config.toml
n_layer = 11
d_model = 160
n_head = 2
n_kv_head = 2
head_dim = 64
d_mlp = 640
vocab_size = 8192
activation = "squared_relu"
norm = "layernorm"
norm_place = "pre"
norm_eps = 1e-05
positions = "rope"
rope_base = 10000.0
rope_fraction = 0.5
qk_norm = false
attn_scale = 0.125
bias = "none"
tie_embeddings = false
parallel_block = false
init = "uniform"
init_std_qkv = 0.0395
init_std_o = 0.00845
init_std_up = 0.0395
init_std_down = 0.00845
optimizer = "soap_variant"
lr = 0.00564
lr_mult_up = 1.37
beta1 = 0.95
beta2 = 0.95
lr_head = 0.014
grad_clip = 1.0
warmup_steps = 200
schedule = "wsd"
decay_fraction = 0.759
decay_shape = "linear"
final_lr_fraction = 0.0
batch_tokens = 131072
seq_len = 256
doc_mask = true
z_loss = 1e-05
train_tokens = 342900000
steps = 2617
dataset = "wikipedia_en"
Each number is 128 + 24 x the weight over its row's rms, rounded and kept within 0 to 255. Layers, rows and columns count from 0. Numbers have three digits each. The size before them is the row's rms in percent of the matrix's.

# down: layer 4 MLP down (transposed), 640x160, rms 0.131, rows 547-639, columns 40-79
# up: layer 4 MLP up, 640x160, rms 0.179, rows 548-639, columns 40-79
down547 101:132165107127148117125106134114149110126137091170147127159137134147130149157136132065123123100114106142163135128120124086
up548 100:105123152127129136140122149139161167150126110132138150126120175076130123118120132145097154100137107091113100135160144124
down548 102:106146131156152123105141126152041131154170116117142089128097147128161102162085111077127142149129135161146129131173211125
up549 105:168151123111135081099124139161143135138163161111122120118114119113084114164109141140174129134106089135174138110107162095
down549 107:148135179138103135111164107122091120128076157126144134104142109121139093073089140128147133150124096121158115133164137123
up550 097:101150091133115115110111146121148110116099118098145185121104171139123055152108104156125123100102152148117157154141136144
down550 100:104135136112138145174145133146129118096126126157120106144109125148123163165161141142160132182142184116128130081112124088
up551 110:142131105157128147157108141148156093123134110082117083125115173159104159106130116129129169123151120116144093124082128097
down551 105:146078168145134147142146076094099106152164154113135123160137106171126138109117095180138139144110164122113138151128134125
up552 090:134192147105113124184144162195093126128112112145108120160146137077120121107129146141120177118140128142107129139122143076
down552 084:111099139131118123114162097114143140115185122171148099087154101133113100149139116158090112170114148089139133124125156102
up553 099:107133100107124109164160145141116160110140121134087081115076174132153134104147128163094124112142116154160129142119173107
down553 099:144163080119097140150128140153095124122151108103106108112142165131140164156142101112139129136142128100132124095128166136
up554 103:132119150137126077122111098136136162110147148112133128072117160117126113149112101160117128118126124125097116135170151126
down554 105:132144130136099130087150121152156084131144138147125140126141123122130142097152155146176079114173130147122119125129174154
up555 110:131161091111157142138132104112127126140142097115165094112112130106124127090137160179140136120143089112113150149079083134
down555 108:072125089133147104140170131113154151129100174139128180131151140113110120123154120106122139116132171136108126116146128144
up556 093:108134119163154113143120115160117147112084128114096125118136134118149156127091178142157180100103130160120077173112170100
down556 093:094131110147129125122147113173149113161107104145154108120135109113130155131141146119148154137124149181148124109100156177
up557 111:137148152157125134086109152123143138105151138102126112090168145144153151092163142115142113144125122089117135131076104128
down557 098:151106133096125151131144154107136145119128085142152177158143138134132110101090192160114148151105120181166076101113104165
up558 102:137138115135150092121084139106120088155094157098130129119131163117176114143114182152170137129091117131135131139095080116
down558 104:144179130146128082134142127094179146099130120102106135099133141111130116151129148154140116128152096164166136141118068149
up559 096:153132139174117091139130180091095101160131128122149130142153150125095154134082135141109101082107083158095136140102144105
down559 085:143160120181090165126130110130139119137115135184129130103140167107164134121141106138118127134082132153091130141079104126
up560 099:143139125117140160168174146105131107095103112120096112141114150118150096130093109151143111156118100118141172122156131156
down560 104:115120131142111124156102113138164096138152165085111134139134120091139113087070132125107120137117129080146125093131151146
up561 091:132103108092151164127114130099115068120119129129140099144126123113130138107142136101132119159123135142120084136088094117
down561 093:130111149133132158098103119122106104137099113115123153127157124133142146134137134178105130149067124152205081133082127090
up562 106:131164131128147113111146128139144110142129139111109097170109123151145104130096133125114162127124126197168110139154138137
down562 113:154136096131107150124132103124140142134136167133144146141127117106162108137133102103135072167153100120159109127140152096
up563 105:118124092183109140129137107131145127114148099108118121187104196153115140130123165095116127147132134166152080178103132101
down563 109:115146150144119104143127184137120155119160144115135114137124116126086136119114152077137161136129154121178132105155117100
up564 107:176139108107133097124108165134136145105139095118145088149166122110134164075119123141137134082144123127153112155123121110
down564 106:170115124128142092153090101172096116128140115131087110180111075151122139079127113187121124144140168099138122151101146122
up565 099:079136124139147158135144126139133132098166116106144112134145136118101097115130125102131184158157136136097124103116149075
down565 101:143092123075150119125109138170128109166120156143107123078129111123109096112151127122133062139136148110134133120135118115
up566 090:159133121143078154137121158102092160134146134145128100139105169118128137121148187116140104142096105151114129083062142138
down566 091:085130081074108172157104122121160153126110141150128149116104098116145134126137140136076111115137107132138145105101104132
up567 100:150130090089158075095136085107064131106138129120128116071135136135124156159136143096141096101110151128161162125137192133
down567 106:156126136145184142084155115111073152129130126116155123108152134104142145105102098128123116121126118159108149133164135074
up568 090:093104098146120127147086137145145121166170185103170144112099088136124131123160135131148124059142095140153117129109127116
down568 091:112127127100078105169116145127113127099098110124118151132124139127124068077134120093085097132096129088114103100154134105
up569 117:104123167126124106119124100133146133131134171126142117082137123120116133156105119113111135123139149073126165146120138109
down569 113:108112188166103117188165148118125105191137170191116138133135159105168116165134080162141124145166163128127157145109142118
up570 104:100126127157137145114185112125137094122073137169110115103068130124131159131122120142119101107134115081118150103159124142
down570 099:139115138061140102142109098103104136135115140120109107118140135083117123148126136125147150116108129140137121156120160101
up571 110:132102129175133155131147128101114144112099120109181108118153141154080126105078118096138137159124117133122130150115122103
down571 109:175118139122134147139102118094113116154132132127094096079161119175194128140129128102120130123130117132158112141092153118
up572 093:143127117134093140147152133188164111132120161139126144134140165125102174128143105116134103127098147137130124154142138120
down572 091:153101154154081139145145130146129162094111139122141125092121144115108098135125138127108108148102123128139145111154121131
up573 084:160094146111116134106139126138157133151159148136142116112108160092119125129123123114193130102141108120133084142106134132
down573 074:143135110117142118156117101122138179116149095103156132113154120157160124201126137182154109097113121121151137128124106113
up574 102:145100105178133164123136107135162178083112114113145123109129134108127120133113097120128117098149137096117108125171151160
down574 102:110110132151139108164133151119169163154167080126132112120164093104128153088137122143110115157142148164141118158098099107
up575 108:096123106126125104115114155124151134095122126104138109172156141141120149172096105083129154139132092103103080156150169161
down575 105:130079099141120148150136127185074135183152149139105159143186123109123139129140133114119135126176100120138199156099141131
up576 099:094097167155103100147100166134145135152121168093124130112094147140145144104105141143089101122137141121123140116122153144
down576 102:100086152132125103091090136124134128126137176088171113118113126118141105133147128158142137116120114127160156070111156121
up577 087:103148134153119099147080117145186126135136106111108083133122137138190144096117121127105141113120135145111168134153131114
down577 085:143118122151093133112129106133090099109082129104124156131127129117100125177143144140098105141109113199141134108111116116
up578 108:074097140163124125139125141130144118140138162164083087103148140128145083112116142126113146143091109115125107110172133104
down578 110:120081122122127089093126131143160102152087133147137147158123123114126147143134130139148137152144171131126137140125123112
up579 088:096152148147162156148102097170091134094086122106155133130090108174155146163113145129108169165127118124095131113082123132
down579 091:141091101130132167155159136087164112155161157104099134151158124109150075138096145139183126122182119151108121114132086097
up580 101:083141089134091116156150148129092161124129181119142127116139159137102095090138111141117132122096140167106149144161065136
down580 105:121145082110100133117098136153119152114163122105129184078102144161095088152122148090164148153078153160124153109103154141
up581 105:112143137157122158162112064124117113116169185117113101134131105122087096118101107189127144132103134140135125142111141145
down581 096:126130076127148156128087128140128148138152123132140129134109104119077090129159093124161116121103149135133139144109143132
up582 115:137157112084106149133164076103114128124111166133117127086127149182108132155157095152113166130063111124122135161143121120
down582 121:117117114163110102128138125095090152127131132149166134165143135154192134197141119107102161125109112124133156109139134109
up583 095:147161092108130146127128135118128133119143141156131127136087157122130135069119156075114159136131116134135118118111143137
down583 099:115127088112147089166127146146099132105085123109127129123111079081156139109088144114144119110125130117134156188134161142
up584 105:138164166112126133105104091139136119108140160100143123091165142060135176116114093140113111117116128151091110145158124128
down584 104:137109105126138142141121123089086112108137129141109086124130148117094142114136081111128150126135129101090128107129095098
up585 086:130132107102098135154124092093115142136110115099113157069126137156151139165120111118101102119134145066121158110126112130
down585 089:103121127093108115120103149116126093129103120120118142133096155094166090067136107133122106133104132135125127080146149142
up586 090:119106171132134091145128121156157100117156095118124166142094094105107139107093170149129172110139134127121143154111107132
down586 098:126142125143119122147117140145125104107128125156119128112128075134162109152133133137102120146108152133131171144105179148
up587 095:160126114135095129131132126131128137112120157168136125121094121091109149116107150170139127137124121086131140124142140138
down587 100:168127132114088142107117175146173092142140139168123103120130105096132097093135136147154120168137118101160124103123105157
up588 104:148147134137128090127107204149084136150150161118159185135111145158112140144153167117126103119182120108096125158133143158
down588 105:093100124107084141112118141097109133149135142164119122161126109129124120093162138086137119127150154083126158137152133135
up589 094:150129107135129108131087131119127105149110088144093183152140090111117157126155125106148147098142101156106118109124120131
down589 092:192099151130143133087119119114137153127120125113141159080080115129107104156129156177129084140126155131142118187133147133
up590 108:137131145172147142093105099126144130134094146092121169134152129154103111082104114144136147121127122149140139163121139126
down590 102:119145095118133118152167095134101145164104095146130111149146120090104115119147125145150086102123129135128154109147075074
up591 109:134126112108127108151136156116108089140104123133127137116181139121139122121098142134101110089063102118143136110107076069
down591 066:135124108052158099171115155139139093092145132164150117136134090091126140109107109157140110127125139124130149089137124110
up592 108:105122143123106109147115133140129126130131111108152130108109135090164121158132115110065143134126115099124124136173127159
down592 104:122126074176159073097124129110131166113094116127116117139121118096158108126157142118148143079106129144123121126101116122
up593 105:104168134103113123136120109116108124123103139141109111148134153129105114140168158160127113094135118131100185135150165156
down593 099:145154166106130150073153156110169136163105137172160165152150109115151136120126132130168103089149134134128175172157116155
up594 099:124121108128105148135090175152153158141150132152105092135140122138125135108133124168106133139143111161144106124119085142
down594 104:118145069102127157149111107136105097142141094142152163156127112133111127127120134113102142141125136110136128108092176121
up595 100:097093126142146173164123131119102116120101141126082089151170122133187142164149156110107107146110120159063136127156143129
down595 101:129169148133121148136117110123153168106124167123150131098160083091115172118133107089118115137113135129148160113126136102
up596 089:124144128140132110119095137127152113119148125153139154103127157157099083168112139141132098100170123128119118171135162142
down596 096:090115125115157176154129152132132097144142143121130154141124143115121122134141160160120100137131154152098153155109126131
up597 086:099098134085136116124149122132086124097111060131129116174118104170128142101115129145147170134126090176116110128141148112
down597 094:138104099133137180111131107163112135119152125115093118121072126120123130121154122092112145139129183109163110169111117135
up598 092:147083103148112072129127104111150115127129098165126154177142082175141161107127134109089134125103062119107094115124096148
down598 096:076097118097159125134114136142121155124131099158165169127125094133159104161158118118128105078132127138129140112109124161
up599 109:158099133119154090160219159099083109091135137125106105142091148117160091160100107125131096125156144145177135142160119121
down599 107:115092141142154130135183122176131124125137140134110128093144142105174114117128159124131121111143119102129108129153125122
up600 087:155136120134118120092119132127174129125135149109122141114140145115122103135135171097133138094175115158140114138083117132
down600 088:127143100111152166162114138122112147152107141125107149142124126132123106156123153109139091114119131124156129132121099124
up601 098:127125142112122126130186111089143155125109099110129142110131093159101169113119133111095110129161148138120138121137125145
down601 091:120103099051120167178096136132107113108137120119125136145099150154147091131089160135138107126141163124159131138126130137
up602 106:107122154113114076118134141118133114146102090084119139145143118142129094111126075111140128164136131151136165115114131114
down602 092:145158090133149129102140116087136116132121077083139121115103065107117126128143124107112134090148120129127137177104057097
up603 107:110109096141120116115153125096099130124096089128134165099156101084128150139162131122116152138113087112150154155116104174
down603 107:130121102139146070119125141116106135122116072138079095130103123114058105102144130143160147153075111137129117141114093128
up604 099:122121184131108141129111148154146096118156124155088170149141142133104102140109132118116122109141064131153139146107144101
down604 102:118126141080085130144120105118149147110128101138133113085126107132155107125156124159125094125093169116168128103132135102
up605 102:118093162173101154121134134173123102084172131107155146148084150085105110139098154172154124126129153140116132134184124138
down605 107:091116108127106170096135160114110103120153162085160127137141143157191151119133115132137150117091126145119157154097133142
up606 107:152130094125168118109152090116136123119156127119103151127131143131158102128146182148119111114102119141153096119143138135
down606 103:138123120101127168162091155126102151156147115127102148150096111105118095103140103128132124120067128120156145152169113110
up607 102:125113117147143114102121156141153128097094133080111128129144141158123165137100129145130121147084132161155132189141114107
down607 111:139093140027116104096136139178124114152097110140144122103140127130156117126167095123143119124113125139116125135156163148
up608 093:150093090138106125110116132121131113061146122151109140118128141117117148101122107109157131159117189125128129129097133103
down608 104:147160130153140121111121098114102156158119135113136108102105163095136163128163131145155144148166121127105124171128140125
up609 095:106082098168132145145102130118134155169121157100076136147158149144144141149119128099152087152119175103136089124112081106
down609 093:127132165151174111160089144110101160084136112102142094123108155159123119132100129115120086169148108117156135114133107136
up610 096:143117162132133098135110102102106150107124111115122126121133128135155113138135160125126153111124125113095160133128169149
down610 093:143137123163102099121125110160089128121157154137111121098107115089100155106114111122108166122141118114133124138127090127
up611 095:151146128134139121123116146087124127152111117071125105149139128138130126104122096127152110170117123107145132144056095086
down611 101:154110108121143090098147132101132147158156100149109114105152134110129137156189129169123112128134128134138129128134095157
up612 104:089119148145123106148118147154123128099160144123128119105151137155140136106090115135143147129146123098097073123134108126
down612 101:109109147114155178140119098153116136123156108152134128076110105117145122146153099142144144141129163148111152156158112143
up613 109:102134102149099134134083099131183117106125150121137134142127134125126146126139135147101127118101133137110108160103125071
down613 099:136153131084113138121156132164165104092139107078135129134122141132122168137145117111075101137144141144152124109144123112
up614 104:136177135103120123118107128106113143141116162136140160107103108146127108151152159133110137150081119170111126149132121094
down614 106:103122127068143110133163141136099149148122148170162147150146131154172163136096125151118131167095110140140143136106131151
up615 102:114118134121058156156119106115124146134176126090122108107141142151133098124151107129111118113115122122086162138107105107
down615 112:153156146158133163128124097154098169106155134099144117150128132129165115129138122116140099129159136120149168185116109146
up616 097:143101112109096176111159164116109102131142105123150133114141139128087126137125167135180138146090143129082104123096099133
down616 087:109166119106155105136105128115182148122117110105093113175111123141131109119083112135099166101135111134140160130131144160
up617 107:094086133160139123147131137148109128134091159094115117137136124145094098158096099144100115098121094141109111156110111125
down617 100:118103124125138154125110158164122135127112167158150102142128115109131108116096110144118102087115109127124153163123163152
up618 100:120175136135148118097161119128047088156157105097118140149136125115104145179144180132099112094126133110140126159151114130
down618 098:122107081118120136129127123141129119134162140141116133117122108143128122096129080128153111136152149166111121123115106147
up619 096:115114131143119115121145159130121122067106100120106141117112162083123093171128152127097118122142124144088108151127118173
down619 105:113132126138183105113173145106104148121142170138121163132127096134127136132090136166082140115125128105150118110146121159
up620 097:192095203136133144100144128092131132100123136147119123112144159118185134107071099131112098154072122124122156077161120157
down620 104:129149163152084169144118118121099133136104084159115120175103108143147099106163120118114154086134126149140131153140102142
up621 102:103121087133118111095115125107132126118089099121107116147125138141121099125098155152153131106094140120091121127128117148
down621 102:161121145116137122114083159125125142130163129151127129175126114081143136141071133123102184098132139178114133155150163106
up622 104:170140096145133062107120112126111130096097148099152153096143119110104139144137176115141156146134133096186112136143084166
down622 105:087154101160122116133136112165127143104106156123170125121111115111084120132152148151126109136090142109114118131124159139
up623 088:101140142189123148154130124090117095118116093112090125161148131081116099147107145152135124112111120107180098126167130129
down623 090:123112130140123132084125105104146163076149112122102100120181131152122122145106156130147111112175121149143069137110148128
up624 097:104115108163124110147085150107127137136113084138124151141052152123127089132147146087145143144163147123084150114130128121
down624 096:162130117108134119131171126119143169044130126112145103137143146155124078120121165155141121148100126138147130136128125127
up625 095:145170134095117129150110087136180114131133108119125068095104164094161175148136131139121091129140114147127146103166163136
down625 097:128098140112141118120163127116132150144121115139107120118170088100143136089094155204141100106155126112109145145133143160
up626 100:112112107110085156136101139118169130173147130097116121134127153151087098116163130129125148106070113133129115132076116161
down626 110:119121099183092176134136136129117113133120116130120144083114139121146166126122154142099123128178177131114134111166106162
up627 105:138137081103129113099072095080118097096126130138133138095158110202141125137140139150122114157096154133152100102127139110
down627 112:110119142131127135112109042059134142086129133147149124151161163119131152140137150109116112105093110103139063105123140140
up628 104:152151120156176166134155155130127146113133162115089098142099149148157134098080134159130160079149091150126097115130144131
down628 104:139105109115083147126148157097147114111127115131131091165201127152135169180148163102143167168113105121132061127145141145
up629 094:172081100137167140114122165126127132138124137096130103164110130163100164118125126160136126086114101143174151094133103132
down629 088:133116142138109132161074092157124126099137148152131093121133147119111119148147101122113170119119166105149115138145128148
up630 104:127134149154148101142137144119153092138137108138102132144158151107094127157131097135095174159164127107109123152170164103
down630 106:137105125177100141137161113112120105137119115100151154149116101161121147145133163133120150081152084141171112161107118118
up631 101:104154164128130125122102135151049116111111107140111144129121134163138116127116143116131109123140114096115166157130138161
down631 109:134147154148159145124124135143112122112132159090120101153172146143141101137195154149124107111130131118146146128100104132
up632 107:134142137154138082090097103138120138154171142141103134127153130074109130086074137098103142118139096142177111105148143139
down632 108:117118118112175150159125153161149117137105145127171094108113129126122129111147151139121089101106119117148154153145147128
up633 094:139147135087121128139079113158108104166161105118085106155170120152141100143106128158142152118087135156133128088113084125
down633 108:107147139141137164144118144152136142168117106131119118131093148153149109140142136118114133091172103115095162151092133100
up634 103:090134083147139150145136140111094123091131117139094106127139154087161120134138123128118159146097115140130168161140131133
down634 107:104139154153127107150193155110118144121145122129133153136105130103112110165171131144185137137120128165113172101132105122
up635 104:087122163113105151100184155131111106124140113125082203074142164139159127114117108127147122146115127156090068152109131129
down635 098:144113144187093153111151120160136117164125114155160134120137129148109130123091106121100099150077126136101174121123163122
up636 103:136138159134104099087127133152105128134129125151104127116122158094138123122130139133126100095154087126106121115151078146
down636 111:149179120177100128121076140135129130130189135123088141078107136131101122167135117126143105144152161141107120126154133179
up637 095:108116087124108142072094152131144100116115099097076133145143109126129149129100127138121140112127159124136083160096108112
down637 100:130127140062152153126122160108151116116153111128178151134122124078077097141091150115116133163097131114121124087143132115
up638 096:097118141146092152148131125093128125118119150110125131135136115148114178101152129146144124127124117124128148107120113119
down638 104:158155098163140132151096160144111125107109168131139090146116136163127110113149104127123141142152094103139129132161131128
up639 117:142162173141112092119138153142149156123159103096094156198158132111123120154123117096129163165096124116121170134117118104
down639 102:129141140075147151137126141119101101087120119134159110105098077141124133106094115112155166163158137102147110163141118125